{"d_model": 128, "vocab_size": 1024, "norm": "rmsnorm", "rope_base": 10000.0, "qk_norm": false, "tie_embeddings": true, "init": "normal", "init_std_qkv": 0.054, "optimizer": "muon_variant", "schedule": "wsd", "seq_len": 1024, "train_tokens": 139000000, "steps": 4344}
Each number is 128 + 24 x the weight over the matrix's rms, rounded and kept within 0 to 255. Layers, rows and columns count from 0.

# layer 5 MLP up, 256x128, rms 0.0773, rows 100-120, columns 64-127
[[103 144  87 119 137 121 124  98 153  84 130  92 134 141 183 150  84 127 125 122 183 138 119 105 104 157 151 130 136 126 127 131 112 124 126 145  90 132 140 143 131  92 127 147 141 141 116 144 133 119  94 124 114  80  95 117 111 106 129 161 101 114 100  94]
 [115  90 140 143 134 111 113  88  73 140 145 102 132 150  82  87 158 103 104 107 101 170 115 147 151 146 129 111  78 126  95 148 105 138 108 137 108 178 145 111 117 135 110 164 139 161 137 131  86 151 118 107 135 124 111 145 123 102 155 108 160 126 106 123]
 [148 135  86 204 130  75 128 129 138 137 129 140 131 165 110 165 138  83 127 145 132 142 123 117 140 114 123 156 117 147  94 147 146 100 106 169 131 124 132 113 105 142 117 122 121 128 131 141 147 143 118 133 137 121 144  94 159 175 104 157 107  96 138 140]
 [109 141 127 115 163 130 154 150 164 113 121  86 132 143 135 147 166 152 107 129 138 115 163 145 110 146 140 132  97  94 100  60 149 150 135 146 127 137  87 129  73 137 124 118 180 108 145 156 140 119 142 132 128 142 112  68 114 138 108 134 161 161 121 182]
 [148 117 121 137 124 143 151 154 153 139 151 114 116 108 130 132 109 117 145 128 189  98 143 138 137 127 155 116  98 133 151 130 131 152 120 143 118 169 121 152 154  99 118 130 117 104 161 158 125 115 149 123 129 132 103 116 120 172 144 148 120 107 145 122]
 [114 140 117 131 185 144  75 135 129 120 131 159  90 135 117 148 122  84 130 115  93 154 162 125  95 130 176 141 147 114  84 166 100 154 142 130 123 129 107 139  99 115 126 180 136 119 144 161 159  96  95 134 119 104 158 112 145 137 128 104 129 172 139 133]
 [156 107 136 123 135  69 149 102 109 143 150 139 139 113 116 113 166  97 143 152 135  74 121 148 104 139 150 174 140 161 147 159 131 120 151 142 119  88 107 132 123 118 112 140 158  96 179 100 175 163 101 146 175 121 120 143 164 116 116 142 139 154  90 165]
 [ 98 146 155 121 156  99  92 111  94 138 149  71 136 150  97 119  72 131 110 153 170 123 116 164 110 122  96 138 113 120 129 159 115 123 164 125 113 196 118 155  99 102 134  86  88 129 146 124 153 136 123  94  76 147 127  82 135  96 149 117 203  97 120 164]
 [ 83 111 142 126  97 138 127 118 147 124 153 134 117 145 101 115 146 193 105 103 111 128 140 105 135 162 131 111 140 109 139 144 145  96 119 128 130 136 135 113 133 160 152 143 130 167  88 158 133 137 123 134 102 108 174 122 150 165 164 133 137 105 132 158]
 [129 128 134 148 115  95 127  78 108 107 138  89 144 108 136 143 131 128 116 113 140 114 182 148 153 103 117 130  81 102 172 106 143 129 156 142 132 134 110  89 161 103 125 161 136 152 110 130 157 109 149 129 147 134 139 131 139 107 158 102  98 142  78 147]
 [124 129 107 152 115 143 116 104 143 172 144 114  79  84 129 131 126 150  72 171 129 128 111 125 144 146 124 178 152 173 129 112 153 105 114 131 150 153 111 145 147 115 134 125 126 156 121  89 126 111 114 122 105 158 143  96 119 135 129 119 101  78 115 115]
 [129 136 141 104 131 100 138 149  91  94 138 133 135 126 148  66 154 108 120 129 118 160 124 129 143 123 147 106 133 139 133 130 116 145 121 134 111 123 117 144  92 136 106 125 154  88 149 102 118 150 200  97 122 120 123 107 170  92  84 142 135  70 123 127]
 [116 116 103 107 134 118 151 105 127 123 114 143 135  93 113 160 128 181 142 151 109 186 130 126 137 109  95 150 115 150 159 117 120 152 119 115 147 132 133 150 119 160  84 115 142 139  99 163 165 138 154  96  91  69 145  70 128 129 117 129 107  99 144 150]
 [111 120  97 168 141 106 135 140 120 118  87 122 103 133  93 144 124  97 157 117 103 124 167 147 100  76 102 132 132 111 149 148 109 126 118 128 180 145 110 156 155 141  89 112 126 128 122 132 137 150  93 125 148 127 152 108 133  97 140 141 123  97 124  93]
 [116  97 115 117  99 127 129 111 123 151 139 155 121  99 112 105  94 158 134 175 117 108 134 107 143 107 139 153 127 123 144  74 130 106 105 102 121 155 143 155 122 144 146 131 142 113 110 157 159 153 146 116  85 125 126 141 143  85 110  90  94 144 138 131]
 [140  78 177 106 164 142 148 116 139  97 137 130 142 118 122 132 118 136 149 140 180 134 117  96 119 128 124 129 161 119 164 125 167 140 141 126 149 144 163 122 108 147 117  68  54 128 135 119  97  89 101 132 116 126 121 128 113 129 118 118 118 117 156  99]
 [ 90 134 169 128 116 120 129 137 135 146 152 121 125 109 168 163  85 126 173 111 107 178 102 143 145 135 123 130 119 102 118 139 130 120 125 117 134  77 137  96 144 103 148 172  90 117 154 119 138  98 106 103 140 131 145 152 162 126 142 139 127 115 115 109]
 [106 129 142 123 191 102 131  89 125 132 134 138 145 140 130 129 158 111 106 116 134 137 137 168 144 128 140 165 123 103 151  88 161 119 143 173 115 131 104 113 145  79 137 162 145  98 127 113 148 136 131 111 106 130 173 148  96 102 121 105 169 162 105 107]
 [142 121 146 117 154 119 122 134 104 126 153 119 117  88 136 154 102 159 154  97  83 148 129 129 122 151 180 126 158 131 128  97  90  99  97  96 183 137 145 120 126  93 117 116 130 119 139 143 151 184 133 109 120 125 119 103  96 123 130 128 108 109 139 143]
 [110 138  94  95  74  90 126  99  92  78 132 146 137 154 128 113 140 118 124 131  81 120 141 105 141  90 149 114 135 162 175 101 121 121 114  96 115  78 110 133 136 183 131 158 150 122 102  79 110 136 112 124 122 100 105 132 116 103 167 149 113 149 144 158]
 [175 102 136 158 131 109 127 167  92 150 122 141 108 129  91 123 104  60 112 102 112 156 154 109  88 117 116 166 165 132 119 123 115 115 123 133  93 140 122 149 132 141 131  64 115 147 124 108 126 104 107 130 103 145 119 125 124  94 139 137 125 125  96  81]]